{"num_hidden_layers": 16, "hidden_size": 768, "num_attention_heads": 12, "intermediate_size": 2560, "vocab_size": 25734, "hidden_act": "swiglu", "rope_fraction": 0.75, "init": "uniform", "init_std_qkv": 0.0125, "beta1": 0.9, "schedule": "cos", "final_lr_fraction": 0.1, "doc_mask": true, "max_steps": 8301, "dataset": "wikipedia_en"}
Each number is 128 + 24 x the weight over its row's rms, rounded and kept within 0 to 255. Layers, rows and columns count from 0. The size above them is the row's rms in percent of the matrix's.

# layer 11 MLP up, 2560x768, rms 0.0287, rows 1424-1447, columns 384-479
size [ 99 102 102  97  99 101 100  95  98 100 100 102 101  98  98  99 103  98  94  98  96 102 103 104]
[[120 121 113  82 118 142 114 122 135 124 149 119  82 105 121 119 154 177  90  86 107 102 130 127 157 179  96  90 122 182 174 171  77 150  92  90 118 140 126 146 109 121 181 117  97 116 135 133 159 101 172 147 127 128  98 174 125 161 124 129  80  87 138 130 128 134 139 106 140 107 107  98 107 111 127 128 120 154 124 125 143 144 119 138 160 123 150 143 106 150 146 163 129  97 157 129]
 [176  85 132 139 101 168 108 122 133 158 171 104 105 141 140 104 168 126 156 110 108 122 145 113 176 103 147 187 145 123 101  70 148 111 191 149 137 149 139 131 187 129 198 120 121 148 108 136 129 119  97 146 158 165 123 126 111  96 130  80 137 101 151 116 136 151 111 139 116 142 121 105 113 119 115 111 126  94 102 136  65 140 119 162 113  96 131 139  95 128 115 178 147 129 125 132]
 [120 136 131 100 153 145 153 113 147 134 103 152 130 142 138 124 127 136 151 129  95 126 136 126 148 134 119  97 148 140 147 117 136 155  94 103 140 117 130 141  92 102  97 169 130 159 144 110 131 125 138 142 135 123 135 105 147 130 109 158  68 131 152 115 123 141 130 129 121 128 113  88 139 133 124 115 167 135 155  81 111 161 150 161  98 145 105 165 141 136  93 152  89 125 114 125]
 [180 123 119  84 129 124 143 106 125 113 174 130 134 122 133 112 112 134 124 144 103 107 175 102 169 138 139 113 165 132 126 131  77 129 117 130 100 133 107 134 141 129 133 103 141 168 120 145 116 120 100 131 146 129 116 145 108 144 102 113 128 143 130  90 122 158 161 112 138 148  90  92  98 105 105 132 134 147  93 131 161  89 157 107 178 152 120  94 127 105 126  64 102 100 139 140]
 [126 135 129 156 100 137 122 168 107 101 107 151 139 113 118 125 161 107 130 146 100 137 175 151 117 108 146 147 121 126 136 147 141 132 158 119 148 135 124 103  99 124  99 163 121 138  89 111 122 116 112 147  64 160 116  68 104 157 157 137 120 131  79 100  99 124 137 107  91 129 126 158 100 124 139 131 137 106 128 151 118 105 108 123 186 111 143 101 174 118 122 122 135 101 107 110]
 [135 172 122 129 125 100 136 147 170  91 100 124 156 108 135 123 152  82 115  76 127 109 156 150 113  95 129 116 131 138 131 133  91 146 104 130 113 126 157  93 123 135 153 145 136 148  97 135 145 112 122 119 161 115 138  99 143 128 116 141 121  96  99 109 145 139 111 102  96 137 131 155 152 101 149 124 134 112 162 130 163 133 166 126 137 104 136 142 163 129 119 108 122 130 101 142]
 [ 63  87 158 124 138 113 151 107 151 125 131 108 166 142  93 147 156 131 185 126 126 140 116 108 150 123 135 129 141 125  93 159 110 165 154 135 140 115 118 124 127 125 172 133 137 128 127  92 131 100 144 150 119 116 116 116  88 101 138 149 142 133 145 139 107 146 117 116 164 122 130 153  80 142 122 152 114 103 158 143 114 110 127 122 110 183 132 144 103 120 171 113 120 122 139 115]
 [130 131 111 157 102 132 164 122  96 130 185 137 106 143 128 113 117 124 153 122 144 174 107 131 114 132 137 116 125 100 165 151 135 130 113 152 123 112 127 169 187 126 110 101 113 166 118 151 123 145 126 112  99 119  80 155 157 128 120 118 111  96 122 122 151 134  73 126 172 133 159 131 134 106 118 136 144 157 156 151 119 141 134 148 105 128 141  98 102 102 145 154 116 152 141 169]
 [151 168 109 104  70 112  91 136 157 135 112 135 133 132  78 136 132 130  91 117 135 168 148 111 116 109 119 168 109 167 122  97 174 166 118 119  94 153 108 125 111 150 134 156 120 140 108 142 119 151 112 108 120 127 100 147 181  90 159 120 128  77 151 118 121 123 131 136 119 142 114 119 177 141 109 125 122 146 120 117 122  74 102 166 141 111 126  92 150 105 103 117 112 146 125 111]
 [163 113 113  99 135 159 101 123 133 121  69 141 114 103 150  71 118  96 171 147  96 149 100 123 150 147 105  89  88 128 154 117 139  89 126 112 121  84 142 118 123 107 163 154 124 161 160 171 121 101 173 178 133 134 121 146 116 175  82 103 140 137 136 114 138 147  81  95 136 122 150 116 165 125 135 149 118 160 163 153 135 139 161 101 154 109 129 125 138 106 100 124 139 165 111 125]
 [168 140 134 112 164 125 111 151  96 109 136 129 186 109 107 142 143 153  85 140 121 163 156 122 111 148 150 159 126 119 165 147 141 114 116  90 129  96 127 114 109 107 138 136 121 138 118 153  87 103 120 147 138 115 181 112 148 140 157  83 138 134 186 132 151 113 185 172 150 156 124 122 162 114 137 143 155 113 106 164 136 154 104 122  98 113 155 149 155  91 138 132 141 131 180 149]
 [154 144 123 128 156 133 145 161 165 131 149 122 128 144 139  83 124 141 125 134 129  97 106 143 133 128 172 163 166 139 116 105 151 163 121 108  95 148 132 147 120  95 118  88 132 117 137 172 136 143 122 142 132 148 112 126 132 145  94 127 189 156 127 111 151 105  75 137 133 141 124 132 121 146 128 108  96 141 121 124 117 117 115 131 107 175 124 121 135  90  96  85  84 109 118 108]
 [123 126 126 118 109 111 166 134  98  70  99 107 170  99 123 136 129 129 156 124  64 106 133 165 123 116 115 117 141 109 118 127 146 125 135 119 112 109 141 110 144 154 110 131 143 162 117 114 134 161 106 145 107 143  99 113 153 122  97 105 147 105 157 152  97 116 130 113 105 104  72  82 146 106 134 156 130 109 162 119 128 101 148 140 106 167 109 140 119 132 106 177 137 124 124 178]
 [172 134 137 119 111 154 148 143 142 124 137 123 109 142 142 148 137 133 141 123 144 116 105 142  97 134 129 166 134 127 134 129 137 158  99 106 178 113 142 160 103 157 167 137 154 145 114 112 148 100 165 161 150 116 134 105 166 161  49 161 162  84 178 144 143 137 131 149 129 126 132 148 140 101 101 145 125 149 117 108 133 167  73 135 117 137 120 145 171 143 154 125  76 142 132 119]
 [133 153 166 132 119 154 133 110 122 157 158 115 147 142 142 128 132 167 148 149 144 130 134 126 153 143 126 124 145 144 129 141 127 159 154 162 124 133 103 138 106 108 141 128 118 111 148 109 157 114 151 112  87 102 142 126 106 109 114 141 166 119 100 180 150 107 156 134 100  97 122 104  91 110  79 156 131 105 131 180 132 190 159 121  99 102 138 124 150 126 129 129 161 114 158 135]
 [115 134 110  89 114 152 152 133 139 184 120 138 185 143 133 101 146 135 128 152 113 116 160  65 154 136 175 122 141 150 114 122 142 185 125 111 114 113 180  55 112 143 129 121  94 121 115 142 114 103 142 104 134 145 135 120  90 143 162 147 156 146 159 131 108 126 128 118 111  99  97 142 143 102 145 106 106  96 124 188 177 129 142 158 144 173 114 122 109 100  86 141  91 158 132 114]
 [121 107 136 157 113 105 136 104 114 145  99 127 130 107 151  79 122  97 143 150 136  98 137 117 109 134 121 143 159  92 144 135 142 111 143 157  97 131 135  87 175 108 144 118 135 135 125 123 133 171 120 118 151  94 166 141 110 135 123 103  74 150 153 122 123 149 127 151 132 141 139 105  77 125 162  80 145 110 128  84 154 120 149 170  74 162 150 167 111 106 140 134 134 113 107 139]
 [112 152 124 123 158 131  77 144 142 139 164 151 122 150 134 130 172 113  86  96 138 121 123  98 157 107 144 120 135 127  58 110 107 128 120 111 103 126  97 131 107 127 126 124 132 103 165 125 116 132  87 141 106 108 121 138 151 125 152 103 140 157 111 122  83 134  89 137 163 115 164 119 105 132 117 112 135 113 108  97 103  84 138  93  99 122 105 113 136 153 134 140 142  98 160  83]
 [104 134 112 159 139 124 131 140 135 104 123 101 137 123 112 141 122 105  88 103 120 141 153  99 144 119 144 121 150 103 103 110 111 130 110 152 134 132 142 130 116 137 155  75  84 109 146 122 115 133 154 133 111 110 122 127 124 116 155 121  88 128 113 121 124 155 110  83 145 127 148 184 124 127 130 102 102 132 147  83 145 135 131 151  99 139 126  72 115 116 119 105 110 150 160  78]
 [135  62 148 176 151  94 155 132 138 128 139 123 138 121 147 131 117 127 116 123 132 121 142  78 126 119 180 102 136 120 139 156  82 127 131 127 100 101 142 134 139 108 138 111 120  97 113 125 136 153 114 128  80  96 157 103 130 146  99 105 104 156 141 136 117 119 161 103 101 139 158  85 115 149 159 115 167 144 181 142 122 166 107  94 138 163 113  98 139 120 151 103 105  94 129 153]
 [144 138  99 132  96 117 134  84 126 143 143 152 110 126  97 183  74 118 117  84 168 142 139 114  92 114 118 181 136 108 157  80 114 167 152 140 133  99 131 122 137 126 154 145 140 134 111 122 116 122 171 125 134 151 173 147 120 123 125  98 135 154 100 173 136 127 128 140 112 125 140 172 140 132 155 148 137 150 104 142  91 124 191 140  93 131 178  90 118  91 135  93 110 119 136 138]
 [132 137 122 111 137 179  97 132 118 114 108 123 100 133 112 124 144  94 123 128 108 152 163 150 147 117 144 117 151 166 133 125 128  95  92 177 101  98 141 120  76 142 120 108 152 144 143 162 158  95 135 133 152 153 121 124  99 151 149 176 161 108  87 181 147 133 163 182 151  77 112 156 129 136  88  74 140 168 129 124 127 143 145 160 132 170  97 113 156 119 114 150 135 160 163 141]
 [155 134 110 125 151 101 120 122 132 132 155 118  93 177 154  78 148 124 170 168 116 128 157  98 115 109 168 142 165 111 173 146 106 149  88 145 105 115 133 162 127 116 138 134 116  83 164 120 134 101 103  97 128 114 160  96 110 120 130 110 122 134 137  99 140 139 121 119 147 165 132  86 163 139 136  71 115 171 153 125 126 184 115 125 168  89 102 159 102 133 121 167 110 129 138 146]
 [116  80 121 165 106 156 120 120 127  75 150 161 148 121 142 126  81 145 110 160 130 190 127 129 176 152 125 128  96 119 132 159 128  91  85 139 115 121 112 104 155 115 121 116 125  95 158 136 132 116 119 136 132 143 155 118 153  98  92 149 127 170 125 110  83 119 131 145  99 104 115 101 156 163 144 111 130 125 134 147 144 139 142 138 101 137  96 144 118 112 126 121 140 124 121 130]]
# layer 11 MLP down (transposed), 2560x768, rms 0.027, rows 1424-1447, columns 384-479
size [ 99 102 103  98  99 102 100  95  97  99 100 102  98  98  97 102 102  98  93  98  96 101 100 102]
[[105 143 114 152 135 160 168 113 136 138 146 103 119 121 137  60 100  90 121  95 159 119 152 170 157 169 125 113  83 142 116 151 154 141 107 117 141 112 124 112 129 114 121 129 109 135 131  90 140 150 121 184 168 157  71 126 131 149 110 131 142 155 143 140 124 130  91 152 136  97 139 152 151 126 159 151 124 108 139 135 110 113 127 128 131 153 132 130 152 153 100 115 112 144 111 139]
 [127  76 137 121  81 148 140 135 119 135 125 141 106 119  87 117 160 103 141 141 102 109 146 157 151 124 136 128 147 133 125 115 131 104 150  79 118 129 111 171 178 154 146 110 130 148 147  73 132 118  82 159 122 135 123 162 110 127 122 110 127 104 104 154 144  95  78 136  98 115 149  98 119 120 113 131 151 107 127 120 109  96 143 170 125 110 135  85 115  91 137 142 156 112 147 113]
 [167 117 114 112  93 143 120 122 102 123  95 100 129 112 111 137  99 132  77 148  86 149 108 155 148 107 127 125 136  96 123 142 147 131 158 173  91 127 155  92 111 106 115 150 120 161 107 106  70 113 119 128 161 137 130 137 109 123 119 168 114 121 117 128 200 196 131 130 139 143 128 156 106 138 131 134 141  84 173  93 172 157 147 127 152 167 114 181 162 140 136 104 105 119 130 108]
 [189 132 141 134 139 136 123 150 165 141 108  87 121 157 138 166 117 185 130 145 160 104 125  99 109 127 114 110 123 119 100 107  90 129 145 109 109 146 162 153 143 148 128 175 135 104 135 124 130 105 128 115 125 142 172 138 120 116 105 118 111 134 142 103  71 166  92 137 136 135 116 138 136 167 148 139 107 115 109  74 175  79  79 152 115 118 148 118 120 163  88 118 108 133 104  89]
 [153 140 136 117 114 131 100 126 126 117 118 118 144 157 135  90 111 159 135 167  93 106 141 138  97 151 121 102 157  89 151 155 153  92 136 108 154 168 109 161 116 171 140 113 124 130 121 114 138 128 103 109 111  94 146 110  95  89 133 104 144 139 162 135 120 109 151 138 168 150 167 144 135  98 146 156 139  84 160 131 134 130 118 162  89 152 158 127 120 111 145  94 110 108 125 126]
 [167 146 119 140 131 100 140 123 148 139 144 173 131 126 118 161 163 100 111 140 124 119 151 206 135 130 137  85 108 128 138 133 147 162 116 128 108 141 154 137 179 156 142 145 114 168  89 118 135 115 120 175 131 141 125  81 152 118 161 156 103  94 119  98 129  54 134 140 123 142 184  88 137 120 109 143 112 122 118 185  98 107 159 146 148 135 133 150 125 104 143  94 112 133 150 138]
 [137 140  92  99 143 153 125 104  97 113 161 136 126 135 123 143 165 123 120 129 113 107 125 139 115 120 139 134 136 165 113 101 125  69 118 138 134  89 127 135 116 163 126 103 178 170 150 168 135 127 124 135 153 110 158 171 146 129 108 142 135 117  69  92  89 177 147 110 119 142  92  75 160 120  58 112 120 130 173 160 150  93 105 123 121 168 132 156 115 151 120 140 128 125 142 118]
 [106 124 173 137 164 112  88 103 154 141  96 109 123 153  91 147 157  93 112 101 145 120 139 130 135 136 144 102 136 151 147  80 122 148 109 129 114 145 106 118 119 143 157 151 164 128 138 105 148 111 154 112 141 125 103 163  93 121 154 127 126 150 116 125 123 138 151 127  98 137 137 183 130 144 104 115 174  87 130  78 139 106 108 145 127 170 112 118 136 139 145  91 100  92 149 109]
 [145  91 104  95 140 116 102 155  91 125 130 163 122  78 123 118 127 158 143 141  95 142 145 150 166 106 116 157  96 174 134  70  89 129 124  87 145 122 128 121 146 124 139 150 106 134 139 150 157 136  94 133 179  85 120 172 146 140 119 101 133 138 105 137 153 184 153  96  82 132  94 115  89 124  97 106 129 142 122 144 138  91 144 127 143 140 100 152 173 175 127 113 170 145 107 102]
 [145 127 115 106 173 183 100 110 108 127 159 175  99 143 112  96 136 142 114 148 116 140 199 150 112 103 138 112 151 127 133 135 149 125 104 156 151 122 154 136 146  97 106  98 141 142 202 126  84 130 122 118 134 101 141 128 134  80 149 111 161 124 187 124 143 166 115 119 104 115  84 137 146 105 133 144 112 120 114 132 150 119 111 124 131 116 131 114 139 173 163 128 106 125 126 163]
 [124 104 101 145  85 144 155 105 149 135 137 143 153 154 120 135  95 145  73 121 135 129 145 130 118 161 175 120 157 134  93 141 149 117 149 153 136 135 123 119 168 175 135 143 142 110 132 136 131 120  97 124 104 140 103 124 147  81 131 131 122 108 109 146 139 105 127 110 139 142 111  97 114 153 122 116 112 136 117 151 134  86 180  94 130 133  66  87 185  91 150 134 120 113  90  99]
 [112 134 145 114 117 102 153 128 105 102 120  97 124 136 104 167  91 122 126 129 115  92 168 145 117 148 170 141  92 144 123 109 109 122  80 130 135 100  89 138 141  88 138 151 144 114 117  96  96 108 106 116 159 119  71 114 163 121 117 141 181 148 153 123 150 165 132 155 152 129 101 130 151 105 151 104 113 143 154  94  79 102  93 124 136 155 125 150 100 128 147 137 175 120 139  98]
 [162  83 106 148 145 120 124 109 142 140 103 145 138 137  93 195 143 143 151 134 109 145 140 136 106 113  86 112 148  99 133 117 116 148 135 121 156 151 143  87 148 161 142 188 135 134 123 146 116 158 149 136 116 159 167 131 150 143 112 111 133 130 104 117 104 101 163 103 135 145 166 135 111 147 175 146 169 101 111  88 119 123 151 116  97 140 136 125 127  94 129  79 105 108 128 130]
 [104 152  58 174 116 125  87 112 175 126 123 131  99 125 119 116 111 199 113 134 113 150 126 168  78 102 170 146 132 144 106 170 141 153 148 154 138 136 135 108 144 122 162  78 103 124 105 127 116 127  99 116 150  97 128 174  85 191 151 123 123 164 124 149 165 163  90 166 129 133 162 133 165 141 122 104 119 147 148 137 190 135 184 128 136 133 108 112 125 141 111 113 154 167 116 123]
 [122 110 114 123 122 140 177 156 163 137 154 141  92 125 132 145 123 149 184 126 105 140 145 172 111 110 127 109 122 101 120 145 141 163 132 143  99 152 101 122 135 149 126 106 112 119 139 107 134 130 103 129 150 161 164 151 100 141 152  89 124 151 157 190 123 182 123 112  87 150 101  93 113 176  86 133 109 108 129 136 114 158 120 139 129 160 115 125 132 145 119 174 121 103 157 119]
 [104 105  86  79 117 121 170 127 119 158 118 129 207 140 108  83 130 118 134 119 111  92 110 125 154 159 136 136  94 125 117 130 129 160 129 136 151 103 149  94 130 142 118 139 104 132 147 130  91 119 146  94  98 183 137 156 139 150 156 118 141 153 126 159 142  85 145 115 141  99 153 133 139 134 127 107 103 145 115 136 116 148  84 109 154 121 121 156 140 100 144 118 127 153 139 132]
 [117 109 120 165 129 114 132  93 154 141  98 118 110 159 114 133 136 130 122 112 179 117 120  66 121 119 141 100 109 124  98 140 160 121 156 111 136 150 126 122 132 104 109  96 130 144 121 104 121  93 139 133 112 123  94 148 103  99  97 165 136 119  97 148 120 187 147  91 139 121 144 170 148 141 123 124 146 156 154 146 140 159 129 120 135  99 167 156  87 119  93 137 137 143 162 159]
 [126 134 164 164 113 148 101  94 144 175 122 121 123 127 140 160 132  96  87 109 162 174 117 167 152 140 103 121 126 126 200 125 116 124 130 111 173 111  91 108 133 135 157  98 111 124 145 112 103  91 134 161 133  94 106 135 153  87 141 140 142 110 134 104 127 103 134 156 134 134 109 113 145 115 143 147 100 115 144 171  92 148 131 154 106 115  91 120 108 111 111 105 116 129 148 119]
 [134 131  99  84  97 123 121 106 125  90 123 142  87 132 132 142 116 124 109 159 159 114 128 119  92 123 121 106 129 123 148 147 141 112 123 119 129 132 111 151 173  90 150 237 131 148 143 161  98  91 125 101 127 132 131 128 144  87  94 117 153 136 129 168 117 206 134 143 140 128 129 123 101 147 123 130 165 113 159 124 148 141 146 116 103 151 110 118 179 104  92 134  87 105 130 146]
 [115 121  99 123 129  85  80 121 157 155 166 146 113 122 142 127 147 156 135 143 115 139 145 110 134 107 165 139 134 122  97 114 127 133 111 111 100 101  89 125 137 113 128 137 108 138 141 107 136 137 114 120 145 112 170 117 151  96 119 140 111 165 151 128 108  62 138 138 103 112 136 128 134 119 148 112 136 152 135 117 159 104 163  81 157 143 130  85 127 185 151 131 127 134 174 136]
 [144 114 152 114 107  91 111 126 154 115 117 159 100 113 129 143 178 112 121 180  84 136 105 135 128 161 121 127 158 135 120 122 104 171 116 133 108 120 154 145 155 153 103 103 129 105 151 116 177 139 127 150 146 157 122 109  95 159 102  73 126 125 124 115  98 119  89 114 111 118 122  89 123 134 113 165 132 128 160  97 105 150 126 137 113 110 150 123 128 143 107 134 101 177 101 125]
 [111 149 156 156 118 194 109 103 139 128 105 125  98 129 107 105 128 115 107 115  95 118 134 125 173 126 138 125 138 123 130 138 135 158 149 157 111 110 163 102 123 121  66 118 126 145 149 142 156 103 164 146 132 121 139 150 120 133 131 114 163 148 152 141 129 141 158  99 157 135 120 143 117 104 108 148 160 120 120 185 145 144 159 124 161 139 119 152 164 112 144 130 123 159 146 169]
 [133  97 137 126 135 172 115 158 133 120 121 102 144 147 120 108 119 131 137 133 117 168  94 136 133 154 148 111  91 153 109 170 115 113 157 143 179 148 166 118  99 145 135 113 142 163 154 146 122 129 147 139 126 139 136 107 125 135 184 103  90 119  97 168 105 185 136 119 117 138 121 139  94 142 108 144 116 115 146 161 148  96 114 159  99 120 114 122 154 118 140 104 125 134 145  98]
 [142  86 155 152 104 138 125 145  96 155 113 107  96 118 165 129 139 187 168 147 134 150 138 150 131 147 127 121 128 127 136 131 130 107 106 141 117 146 132 121 128 160 141 120 110 104 162 162 149 147 145 136 118 132 119 176 160 114 102 142  92 115 129 123  79 136 145 132 118 128 122 134 123 169 108 131 126 135 123  97 124 121 130 108 131 133 158 144 100 114 131 138 169 111 189 103]]
# layer 11 MLP gate, 2560x768, rms 0.0293, rows 1425-1448, columns 384-479
size [103 100  98  96 101  99  92  96  98 102 102 101 103 102  98 103  95  92  99  96 102 102 102 110]
[[126 113 121 133 144 158 178 144 145 118 128 117 124 149  96 102 123 144 132 130  75 125 134 125 125 141 156 132 116 157 124 122 160  98 140 106 114 160 165 115 132 112 168 119 111 159 117 153 104  93 123  85 112 157 123 171 127 117 117  90 114 123 115 149 154 157 128 166 149 115 104 136 139 159 115 117 155 123 122 139 135  92 121 167 120 131 103 111 100  92 145 151 122  89 154 141]
 [130 139 129  89 122 127 118 162 108 132 106 132 186 173  94 103 130 130 149 160  96 106 134 106 122 130 137 125 112 111 133  96 113 155 143  71 106 124 170 141 104 124 130 138 122 113 162 117 151 123 131 158 138  78 132 149 176 157 107 112 142 123 167 127 115 129 159 123 165 110 142 105 156  98 159 118 142 151 135 135 150 169 118 143 129 142 124 182 107 147 114 151 135 136 148 159]
 [115 112 151 147 118 106 141 122  66 104 166  93  93 195 122 106  88 159 135 116 140 111 139 121 140  87 135 131 115 129 145  83  90 137 106 116  99 150 137 118 126 148 142 108 176 159 137 100  85 122 157 151  93 112 157 106 147 107  88  68 157 156 146 133 113 110 156 138 118 132 150 131 101 156 100 155  93 130 130 153 128 152 113 165 162 126 105 135  99 126 151 112 136 149 135 130]
 [116 181 136 152 159 140 167  96 152 129  86 100 126 141 109 111 149 126 125 117 165 145 166 142  93 149 134 105  96 119 100  90  86 112 143 114 154 168 155 163 116  93  98 108 140  94 155 114 118  82 169 147  98 121  67 138 114  98 110 107 154 126 180 146 134 105 122 101 124 134 144 163 108 127 154 123 156 125 103 113 113 148 126  90 162 140  97 152 107 136 100 114 138 135 131 142]
 [122 141 126 123  98 124 145 151 143 110 132  98 144 123  81 163  96 100 136 111 123  96 186 117 140 157 128 143 142 118 137 160 142 140 107 104 142 129 167  99 124 104 138 129 111  99 103 105 132 116 136 112 112 165  87 194 128  82 156 122  88 165 152 108 138 114 125 106 114 113 133 121 109 117 120 149 115 137 116 138  98 136  96 120 116 131 144 130 108 120 110 136 161  75 122 112]
 [ 86 142 142 115 107 144 142 151 147  99 171  67 142 146 142  86 156 114  82 139 127  88  93 100 147 114 143  82 118 126 121 119 115 151 119 101 109 157 102 139 135 114  77 137 112 100 125 135 138 114 133  96 101 124  92 147 114 120  99 137 147 137 140 102 135 152 141 165 116 164 123 138 129 123 119 164 133 116 122  96 121 144 117  98 126 140 107 120 104 131 138 138 125  95 108 124]
 [116 139 150 116 142 137 130 118 145  66 110 147 104 126 140 137  94 166 143 149 128 137 104 117 139 149 112 145  98 164 156 106 112 139 116 103 130 150 128 129 103 155 112 100 124  64 156 170 142 144 117 115 108 131 151  95 103 124  80 150 106 131 103 128 106 125 110 125 160 121 140 143 142 113 160 112 143 145 142 106  99 151 121 115 162  86 117 103 109 107 133  80 179  95 126 115]
 [ 94 136 116 127 108 122 136 129 131  95 106 145 170 149 129 116 123 122 134 122 158 138 127 144  49  83 125 132 148  94 115 154 135 151 127 167 117 117 110  86 134 108 134 122 146 134 133 114 121 130 111 127 154 136 137 160  94 134 163 181 123 129 147 132 102 131 126 112 147  95 165  93 174 127 147 115  97 145 149 126 109 150 158  83 149 117  98 105  94 135  78 108 126 115 126 186]
 [139 156 119  84 144  90 113 143  82 193 148 114 138 172 152 135 182 129 144 121 122 106 118 105 105 110 144 107 152  90 112 132  96 137 112 124 121 122 105 112 163 139  88 127 143  87  83 117 146 138 145 154 164 150  90 106 140 121 113 154 116 173 172 106 131 129 145 118 111 121 108  76 152 138 162  93 142 115 146 138 145 107 121 143 120  91 149 152 140 114  94 138 113 113 114 124]
 [126 161 104 123  86  99 101 114 153 155 130 146 137 141 101 128 104 150 117 114 149 107 114 119  89 145 133 167 180  84 112 164 118  98 126 155 121 127 138 129 135 158 144 128 170 129  83 107 137 109 134 126 108 149 143 116 169 124 123  83 101 108 145  94 154 154 157 141 148  98  94 152 108 160 156 103 115 157 125 130 105 153  92 132  92 170 128 133  81 119 145 129 145 130 100 103]
 [133 124 170  75 149 133  75  70 102 117 100 111 155 125 109  79 103  97 151 120  88  96 131 145 128 136 130 129  90 139 137  89  99 121  94 147  95 116 132 118 123 109 128 127 142  86 146  80 136 137 127 181 127 128 115 155 147 149 144 108 185 149 143 125 113 144 110 137 107 156 127 172 142 139 163 138 146 146 118 143 130 113 103 122 115 155 109 196 106 108 124 143 156 132 121 103]
 [155 123 139 103  89 112 116 149 147  93 117 117 127 131 165 146  93 101 127 121 120  59 155 125  94 171 183 120 116 128 118 139  92 145 139 108 102  92 125 165 116 128 119 129 144 143 109 123  96 131 181 115 151 148  88 108 109  90 140 166 136 109 129 115 124 143 102 149 120 154 106 123 135 105 105 149 100 150 185 153 100 164 142 144 105 143 158 127 138 113 136 141 137 132 140 178]
 [145 118 117 146  93 138 106 126 127 132 143 104 128 136 105  81 118  92  91 138 137 130 139 142  82 124 151 118  91 106 120  89 178  97 142 150 116 156 168 134 118 138 139 141 146 120 164 123  90 143 174 136 157 162 196 150 123 143 122 110 113 138 128 114 114 115 128 100 141 130 139 178 124 128 145  75 174 125  91 118 167 118 147 138 144 140 120 146 114 112 113 135 124 161 123 138]
 [160 107 108 126 107 110 112 157 149 106 136 162 115 129 149 156 112 134 121 113 181 168 104 152 135 128 149 143 150 101 146  98  81 139  98 148 138 157 145 130 143 114 155 144 128  79 142 113 114 134 137 127 162 101 154  95 126 141 136  87 137 146 109 110 129 114 120 118 126 115  99  99 114 142  90 115 117 113 108 203 138 139 132 121  97 134 164 141 126 165 190  96 113 129 111 127]
 [120 140 128 147 157 109 110 138  89 129 114 142 157 143 177 128 112 152  91 122 170 113 152 109 131  92 128 113 104 112 145  97  93 100 152 141  94 169 138  94 116  99  78 139 104  88 168 107  94 144  99 117  95 120 149 161 164  97 127 141 142 134 105  98 140 129 140 154 161 100 147  76 113 156 143 126 162 155 116 129 155 163 109  86 137  89 124 108 137 146 153 111 110 115 130 107]
 [123 105 123  94 157 129 153 139 140  92 122 145 131 174 150 124 178 111  87 118  97 130 135 107 134 132 171 154 143 147  86 172 153 139  94 124 165 142 131 124 111 152 117 116  86 140 117 128 155 147 124 134 147 111 136 178 151 124 136 185 122  95  88  94  77 107 117 121 122 118 141 119 118 133 153 163 106 130 128 129 121 111 105  97 118 133 152 126 119 124 129 156 143 107 129  92]
 [128  93 130 139 126 109 134 130 111 128 151  87 128 143 121 128 134 185 133 135 114 156 143 122 165 111 115 159 119 126 128 174 126 118 177 114 138 150 145 156 101 188 122 107 121 114 129 107 110 143 131 106 113 109  71 102 132  89 174 148  94 158 160  93 120 121 131 129 136 139 179 119 136 105 127 108 115 146 141 129  98 114 151 120  99 150 110 102 151 110 131 109 114  92 164  99]
 [149 161 152 156  99 109 150 143 115 157 163  52 101 120 104 168 138 114 117 115 136 101 109  97 129 167 148 145 103 123 142 135 104 164 134 136 166 143 155 136 125 129 142 141 162 145 104 130 136 139 143 111 137  90 127 110 133 173 152 154 130 133  91 147 106 112 114 142  97 121 129 116 135 105 184 155 138  86 125 147 157 131 153 135 145  87 135 120 147 146 103 105 197 142 125 120]
 [118 170  93  64  67 143  64 126 134 144 181  86 152 153 139 108 140 172 123 140 133  84 152 117 121 127 138 150 112 111 111 135 142 135  99 112 124 126 124 113 117 158 125 169  77 124 153 134 135  82 133 148 117 148 107 137 121 137 151 133 134  93 114 120 152 144 132 178 116 138 114 109 131 171 156 143  95 131 108 123 145 118 164 162 145 139 121 136 142 186 153 125 114 118 180 154]
 [150 150 170 118 124 165 133 130 136 124 138 102 128 115 153 157 108 115 137 132  93 135 126 164 136 151 102 141  69 118 140 137 112 149 173 122 225 154 178 161 151 139 127 129 143 151 141 131 134 157 153 144 121 176  94 111  87 152 159 131 126 106 137 166 122 152 111 128 144  93 142 104  99 119 117 145 151 150 139 151 125 132 136 162 146 100 122 120 155 143 100 106 164  89 100 149]
 [113  78 117 104 116  95  79 149 144 156 125 130 177 160 110 146 149 155 149 149 153 111 167 103 144 135 174 129 132 137 144 116 127 161 125 148 124 151 130 115 168 107 172 154 112 113 110 147 110  89 142 141 129 121 146 139 153 129 128  84 107 113 163 128 109 135 141  70 107  79 161 168 160 141 171 129  91 166 103 117 165 131 120 137  95 117 155 148  57  98  91 144 134 153 115 107]
 [124  89 176 132  97 146 102 112 133 140 130 100 109 129 146 142 113 160 164 123 145 156 120 133 131 144 140 158 108 122 108 140  98  88 174 135 159 189 158 125 116 163 166 134 116 141 133  74 107  79 126 128 134 179 177 134 138 113 158 125  97 123 155 175 134 132 125 110 151 137 120 174 136 166 135 161 118 116 136 177 120 140 138 170 124 125 133 105 123 121 145 148 170 107 157 123]
 [119 139 109 157 120 153 120 147 110 143 131 140 117 167 141 122 147 115 129 120 115 121 188  77 150 129 138 121 133 101 121 151 115 160 123 139 110 141  97 142 160 113 103 143 125 109 147 151 106  98 171 135  84 137 101 179 102 137 119 141 123 136 147 121 154  84 155 155 127  76 113 160 164 129  90 148 154  97 155 179 141 133 136 165 120 192 100 135 147 173  95 157 178 115 135 108]
 [135 137 105 111 167 138 149 104 100 141 127 118 175 139 145 113 133 164 136 113 129 123  83 122 125 113 112 144 150 147 102 146 134 106 111  93 126 115 135 113 137 102 135  91 146 144 112 174 134  99  91 131 138 135 157 158 159 147 105 104 118 152  93 103 134 116 131 180 157 126 137 122 167 158 126 136 185 116 167 111 144 160 133 175 130 140 129 118 140 157 182 129 123 143 149  88]]